{
  "num_hidden_layers": 9,
  "hidden_size": 128,
  "num_attention_heads": 6,
  "num_key_value_heads": 6,
  "head_dim": 32,
  "intermediate_size": 256,
  "vocab_size": 2233,
  "hidden_act": "swiglu",
  "norm": "rmsnorm",
  "norm_place": "pre",
  "norm_eps": 1e-05,
  "positions": "rope",
  "rope_theta": 10000.0,
  "rope_fraction": 1.0,
  "qk_norm": true,
  "attn_scale": 0.232,
  "bias": "none",
  "tie_word_embeddings": false,
  "parallel_block": false,
  "init": "uniform",
  "init_std_qkv": 0.0525,
  "init_std_o": 0.0101,
  "init_std_up": 0.0525,
  "init_std_down": 0.00875,
  "optimizer": "muon",
  "learning_rate": 0.00922,
  "lr_mult_up": 1.2,
  "beta1": 0.9,
  "lr_head": 0.00694,
  "warmup_steps": 55,
  "schedule": "cos",
  "final_lr_fraction": 0.03,
  "batch_tokens": [8192, 16384, 32768],
  "max_seq_len": 512,
  "doc_mask": false,
  "z_loss": 0.0001,
  "train_tokens": 113300000,
  "max_steps": 6042,
  "dataset": "wikipedia_en"
}
Each number is 128 + 24 x the weight over its row's rms, rounded and kept within 0 to 255. Layers, rows and columns count from 0. Numbers have three digits each. The size before them is the row's rms in percent of the matrix's.

# gate: layer 3 MLP gate, 256x128, rms 0.204, rows 77-93, columns 0-127
# up: layer 3 MLP up, 256x128, rms 0.198, rows 77-92, columns 0-127
# down: layer 3 MLP down (transposed), 256x128, rms 0.109, rows 77-92, columns 0-127
gate77 105:114117132121135151169092111117101126147155100123117101130153087131142177108096148106123134184161102130103128113132194127104134143150077106129152144122168106133134113104169134096124187126200123137133155114098100147128096137109138136135165134128119154182118140134098131133124151118128156172133151141162065124126131123101143111138129143118157168116128145102140102112134108128113092139118
up77 100:119135115109127113140182146140090153168156097167130131146079130108158165081137127153120141150131115127103105087113124152123131142116150103147165160191142094135143138129159146126132069100131117173164142135080125120098107131162124079144124126114142115105128129104142107138148101098113092127156150079126076118137089124130158143137124160098137118119156124121129150121107113092130098120099
down77 099:137134154148115140072126104135143130099118138149135096148149116141101118110142112152117142165165114102115129136123152113135114139100176145077150115129159118176111109099134136116104124130162132104141148149125147133121134095098116135022157148149099117145124116149116156105167155129127140109134130127080136125132098150084128147121105132095126162151097135090126070159082109138094129130119
gate78 105:128126111146145151153118144139106142147144093143126137129136121156112122155128106093114142101117098147117083117116154096102127170128112092157133172149117152113143106150113157154164128103141102127188161144095155182132113133159075154175105124124131120118161112114154195106126121129117109138153138123098205149150122132135129122136115097101160139116131103115134142127076131152168107147103
up78 111:116136151148117142157141112097144158171110153110131120110146136137091168143172141102074118124159115116115155149136137159151103178144104117094099133156095131121168151136098109124131169169129155155143148118145133101139136091101130123067186113115097122154105097135168109102126128099089105109147095121098096105147138144096120100150121109107119125145120109110140133173102136101147106095129
down78 103:107109104153177150092116163152130098139127094154115141131119117157174105138096152130160165108141127167106115119148153123111125130134151111138149144133132125135110127169134120140120135126096095114139129171106131215078098153117178151159106107168137116156131122140164134131092089146174144147119143153144138140112112126148160146117183142142137157070131140101148109142121100149118126140111
gate79 090:133131140151121094084146160143152119158112155131120076120170116169138117171157117110135147124113128118118112155139129122125084097115126100119150110152110126097102118124104098129081133171103113145105158116076113103171118104180117130142123101100123112142132122136125160150110136143095127146103141123143084164103143147133129095072115131131106152173094155150133077154139139109117068125111
up79 095:150121166120089147104113129119158106163131152148080121139115163123180150117136146142108131093130153148162153105104126101135080156099084078089125117157059163161136125130155131126138117107147142113123125146140113172158135114143159116138212140147151165109152124137081111106124157120145149118130128144151109101140126159130137096114148112122084098145116113125130146114154123140139121134148
down79 094:126163125131159106158113144150138142134167152110089111118108129083131099164117121165137137106100070095145138141113110118114120129155189138125150111093132082148147150139159129107128149155117094135098119091142122145118132142162081125120103081086124144110084147133143131145104119092163131114114145126096142146168125126131147138163133119067131145093087139104153159126085085123133128146146
gate80 107:117149157117123134120140144145123119131119106136128159173125146114130125141141128111145166158140113121115145110125139122143126147147094140182136160088079163127127133061101074142125098128139147133157086137103114148109137086142114146100119103137068084160203124121150112106153146144115166121135141109138151125169137129107116156123142094137096136085124123105123121114136148078191123118125
up80 102:148136141102176124175101132139104093119123113161161129164163160157128153124122138124113139115102148144100147073113134090120093151137098159129117116136141129098145162130105161093131110143120160144166124139132122091151101140105142105130144142123123161186084118151107136104137162109146100141102110129156158051104124141126126132147143114146105145106159108168139111173161128135143127081111
down80 102:136128173118118121191155143183124137153069146121131125154121162109145129131119142136084144105131125152123124094162137090085145122150112126097140123167128123101119145147142151146125078155157148142149118080146104141086123142112124127130129136158102144156115132130087174103163152074087112108117145103142149135120115122164152115106136128117129124143116122117093194121173127150156110102113
gate81 100:111162120140139099109154109134169109075132157142082142111127157126127154179118128173148147179117147120126146106130166133141090190117122110167109129129114190136088125116145124079120129130118113123102097160158136132136132124147111117110116161143107096112125108111156126112070121151113120092109095117128135134082124104145126109106100130130137115132119167118152083171098137113099098141102
up81 096:094165109166093146124119116143097169147118109153121163105068137128150133151134116133150131115121090104144152151134132126143152147101099072132110105143131156171107139158116135100119107107102115162103109096151109144130130131161175117101161175088111083108103160157110112161137140108105152125140122074132088150134131119152087116111136096093140116143137145165147129109071135127131125120142
down81 101:137118149128168123131119118144155127114117115096090133116140139102152151104106140172122129115128071147152162106106103128117108171162123126063117133128147137144118084144147145109119120099136138127110134156124129161110122113119135121057109118121140135118137108098130113100050126154144151143157117117137148140122092150135138115116139124169139073163111111130063097142152163102095129180145
gate82 112:153115119164084164102141094091139193148093160116129110149116124129132140093141104135108102117125139162123134135112158087149104136155088132126175106132139150155153129109159141112147146114126132146146156125125143111124107100106146141127072179104122150121138045137141135119153119120070088123132175140116107143139178141146132104148152105125136156135174115115120141094117123108113137113129
up82 110:086115124124089126155144108130097145124112116169117123125107123078094140149114169120138104172101153137147094130117141110123088142134116136133162150129159149133138127117134082113108137102112167111123114097136110135101144099142088139150156139097118170106087099139151140119126130076111090118104150150123132106137146123098137155126171133157072151140122108151108136121169070104164140192116
down82 096:126138084084147120159106121170130090122116123086175126119098120124130145137127136110105123155104160109140131127089108145160180151150145139174128132120101124144097124161132092117136122112135132145164135114129116087134133125111103114215147135153125103064155097131132137136085137115142150140145124110141133149119111172151117120113124095171143113131161104112145134136128131089132193131086
gate83 103:130151138082131117092171167117158140158113129100136039147103115121139117100119113158115136091159121104112153094098155083150152125130111169125148155086099102144115136146103130172087103109155104098136177122110140099156108106151098122146112148104114138125127132112107134142134122122130146110148124136118128108123154132154124087161100136138077128171114144155103130154159097106101148130123
up83 101:114096124181119125153117127093112155099145127155167137121121159116183116140116173110090130148137132147146119128101067121129158127142126167127108131081157123140140136125091134131126118132128166127150132169125086108138083120107133146103088107151128115084107140104190143168157104139131162121110111101132119150128144124067144130142121111132161161100109087138163110132151168138103106133143
down83 105:143095158095151117129170125160123099141155147150129141152106072146127114079144144132140148139143155167085106140116118116090162173104135179159144100130134138130159118095150140129107126074157121137150151130127111125165086086102149107108106086129114122132106156148150163136149118148140128128134085124169117107159132136114109140139140083158150109154127153151090109167174140131141118129155
gate84 095:116106121100169117088103109134130131104155113123134144122106151091093139164126161152122147156165099129138146134149172136119109159161100106157113150077129134140166104123112097159113129135158088078115114129118167154120143175100169119129103142118095174112103122136140135158114080104090114131134153153183138114139129121106101169134116125143106182143128116127129143123097132119133160145079
up84 102:103131180097130157090114167145136139110113133087150153202157139154090146108119090122132164123154179140150115118104157135141108105112107101091158150105157131135137120138139187107128092140127127143123140144127126137162133099091076134136124123127105135135125104118094150148138149158143104138142083138111180142081174142122130133109115125121103135158144103105092129119126101104155122146094
down84 098:124175161105150168134138161108111152150115163120127127125153102152121138104110075114124113107126150148168121087138112162136103105114141139146149164134151122141139168137110124096127169115128130109132095105124118086095111061145117124145113098149122130081106076119111143123169131133113147162127135139151114167096128195115141117093104139163134123116100115110150119139113101153185120163133
gate85 095:118138166123123131109116109147142141122164145153073159159152196150155166151139164127140167102102123133144159114080147118164113116142117127136156149139146156108124130069162130131108144161092070151128108133131102120141152153126161084120153135125096134186121115123109120111119113163123133110096110153146102102099137168147108115151136118098114119092133114173154126147105152126146130107149
up85 100:107156083158128147155101133104104134128145168182135103128129156115160120116074173117134199139118162156171111124139117132137103114131131143139123101110116133111110118165121139157118145117125123140154144095125132130107159121182132106149092090104144086118100109094134172134153149098103128117124078119116110129131107130122101102139093175175146176091142138127127139120148128117099142140094
down85 100:135106092096153141118131120094119161160120132132133131127096139125139129164153099122129165137146108141130132145134120123126112147122114124182136120118143123080158158045182145154124172163100109135141166179147159146143086120134108085110116087137129143174137109138123142149120109124109143128112123107151120087125095129211140123100129147097124137099107132141133146114157125142157099112098
gate86 101:136144125133129093172119148129149134111201141114150095142157170112137146092092146149158121139170116133135135126142154101164141113140137173138130168088134108143133123113143114157093070148145159124130093137139162153152115136134128090105113115138137144139108141101097115125114162158102121143107117163128089116120124134117096122126123125149115094079159188109097181131140163105137114084127
up86 104:097156140133106134125113144165130159092143131144154096178112128141109134153130165153162102148153146176096133162124123152081162144147100151100121120087142172152082148117104164102113095124118115160146120103133154132187130148123104083125140145175151170128140155097119100139106127121081125121130122113102117155141124164147125138105135144133144143106160107107130146099110124131097095096093
down86 106:119111108137152134094104160136130187131116131125137113166135111142119115122096143104095152151164144132109131142121085128116149084123165096160156102105113138137102114109113089158076137148091124143134141120156143115185114128125076129126156101172099129151121174146127129138111130073118122079139139108135152110133117155172144140141140197138144131104138171118164104108111103132163123120120
gate87 121:134160169116161159133134141131158107152125149112164141118158120126134096144117116122116153178134148124119109094148105168120137172117076140111147145157126168121128149133179144124139107117136190102110124103111164086129142105123066119122137149111089116141153116156136146138154121109171130169137119106110148102089083105127082126105150150129128119167119148138085138102114150132166091110133
up87 101:147106134135105064158109147132134108165086100169105141143166095172136141128095140134169134131065113116100125118152126158155153133089132121137092131134134123115104104153126103093178125135169104107076155145154131089130131115132137112093096127125143138123144107079128127112149113166087121151144130109108108143156119115127115131164129117177143114143151153114141178166141119116145107101119
down87 101:122134112135145167139124110126080125138132120109160122143130126112099130138127097135082112113129115146123127114156138113114130174112101170139118105158155136143179153136134173117130164145118173114110133094101119152106172096080106131048120162102127121135182111145143094104132144145144133108105144134145139091147059117147131139142156136076154127119102148136087092166124128130135103127123
gate88 099:154125123119174116118120120103113139150112152125102140119107129118116113096090133151175106104140146115121162093179145132151129130074147173150130156127089077145114090081141138139158160110152171109167162155128095125114110139138142088137135133146086193116103157179123148137161142128129151120131125106168142137121144126130135130144146147088138141115127127114143124151096108163169139096102
up88 105:135164110134136122110174105121094111126091137131129125146090143146197100113083097141143128150130121101155093098144128167129138097122134123129098126099105130131148060138101128097137154073127151153102129148155105059155144139145147093117134111099122168147148163152143126109142156170179123133130132120155090148137133123172136123145145128145128147132093136137086130162159126115124132126106
down88 107:176096166110119107129131130154109138123052183156134109121171129109108133127101107102126117097111157128092130129115120147130098142133144157154098140102126122119106115099091126117093159124112154109117154172137133148136119142097151139149090120118103112137120157099106091164098096156121142132120095059137126142106141100157131107131093148054121129149156180112135130137151121125118131143130
gate89 092:103117125117154148101125122119111080113124116096156160157125145101131140123129148127097181114146110086116074167125160113138155140126112151154118141152181090136150105138137124128111146090148102108165144137094116130117147103140110150102155133157104131098106146146115140147134133159074135103093119140113106100102146155143200156132152088106098130130148131133161061116127092120148115120151
up89 102:070103128104143149130125100128157167094120102120087155106116126105117172127124076164082131154106119111137141109120101111073133157134128111140101137163095088154148104151094110150119101088146129124153155125107127161152119148126075176109112163109105107120127120161092136093114096133110122143160109145135124105107155141112113140130110115129104129100103164128117128107137103150155118130066
down89 096:147125127101145118147118135081119161147087102141137151165127102117127156147133142085149106121116127160146154134125117123114128125098122155086122131113121145130141138118115109183133107083147175163118097118115089127099127143120101114138140114180115159143143126136117100119126157142156122102144088172125197136172132158145155154070170130111113137124172134084164119155127173128115147158112
gate90 093:110141128148119138117146148126090139128105167136180134116143136066124123108145189156132126134111095114104092117113143110099098131134092124199153116118119152155140103130146114129118086154114152114119145091103116100104162084121095137097167125116104109106156116118118144104160174137138128077134156143159121081157116127088131151162106126124128138100125128133092108111080110143113133101109
up90 091:107115099123150113137099075107069100122102158107124129134156176102130176108120150129152166102128132064120113136097133107136170111125125124138109111168137162103138104114153120113139144157142182102082124137141117137097105092132108084108126148162132105116138140086133169105140122154090121155113103126150113150115138111103116125144101127093110097103112124143126118160116099179129145133161
down90 098:120153144130151146118173095109093123128125154105153103119159137106146129136139142130122122151112111075134062129089138118132111121091106101163096134126121176118126126124110118148165131139127143081083127118119144133124086078091137115111172115132125105095075113084116161113148129165118080159138140121126163135139132133126142142107125187112155072140144118070121123132131110135092119128122
gate91 096:094140146159136159102095101129095147121175140155193151114129133118132116132093156129113125123128131119173124153104134142122098091175093106157142152085183134117100146132112096131164119111098085134116116115119121124144121107122117162109159134083112123131104124128097108157116116164119102131141140090120137120098162170168090130103108108120140115088132085131096109089108126151097093107114
up91 095:124125115148125147165146116108156121091122108136161118153104131137150138145122136115146137107105143146132135106182177153114108136147136105147118118132107114190145123165058113119111139171158144158102146119120194138149109121131147138099113152143162123100142087120149093077127118133097163129139136143145124154137114122151116139132155155146056132095121172133131076106150145136142147119165
down91 093:081133122120128132120124114130109147119122124130127159152159095119090171141084147118163144127127088155131150111162157111126103164132149149135076136105097149113082131113124124118136140127151147124143142162151120110132128158135113167142144145123117154119112132109143113152168164141136112114141102148163125129133116098140162157055134088072138150145160177152150155165128134072128128107070
gate92 095:124147152144129113143144134139163101128136139159143170085133114104116083102108129150131110109136152116169135128128152204126141137084096118153088098140118143101127103115102154122183115170113130118179110176129145121095123119128105174165147143123134137100111138161133154145118122130112103117107155075141100157135094119130141107138154117119146127164183082141134129123136095126097153138097
up92 095:110098155090143124076104120139127126100103134156119104098135127138126060146136150109098098123151059110107135163132071097097069142100133127119104129150141138125126104131142123109134110081115141160109158152116151140153149155107147113099109124121094117099107143105134128172120111145105111104105108142090131143110164138122087143113137171156179145114155140090156116102127127126149118128153
down92 092:119112158156143121180123126138133131161123182114153067090122118103091127090116148169139119175139108138142122117123140157111121133103113120177097149140135158112145159117097113128130123123142103149153144107102118106114172101127118143095154125133141126121119082104146140123178125107109138102133120108140131145084134111096141114132159160156209101107119092123130172171112118097130126141093
gate93 093:126150147174097117136166147135123124083119110115133116140133118144179161180169091113109141113110111136104116130141147108133068134127126115126152162098165131090081160102149107135103118126139103162088122138184104120131116191144131134165119143134150139055127141140099123146102115146131111100123091155163138129136078137121143094122139110115133124117133117164152156125150157110111137134106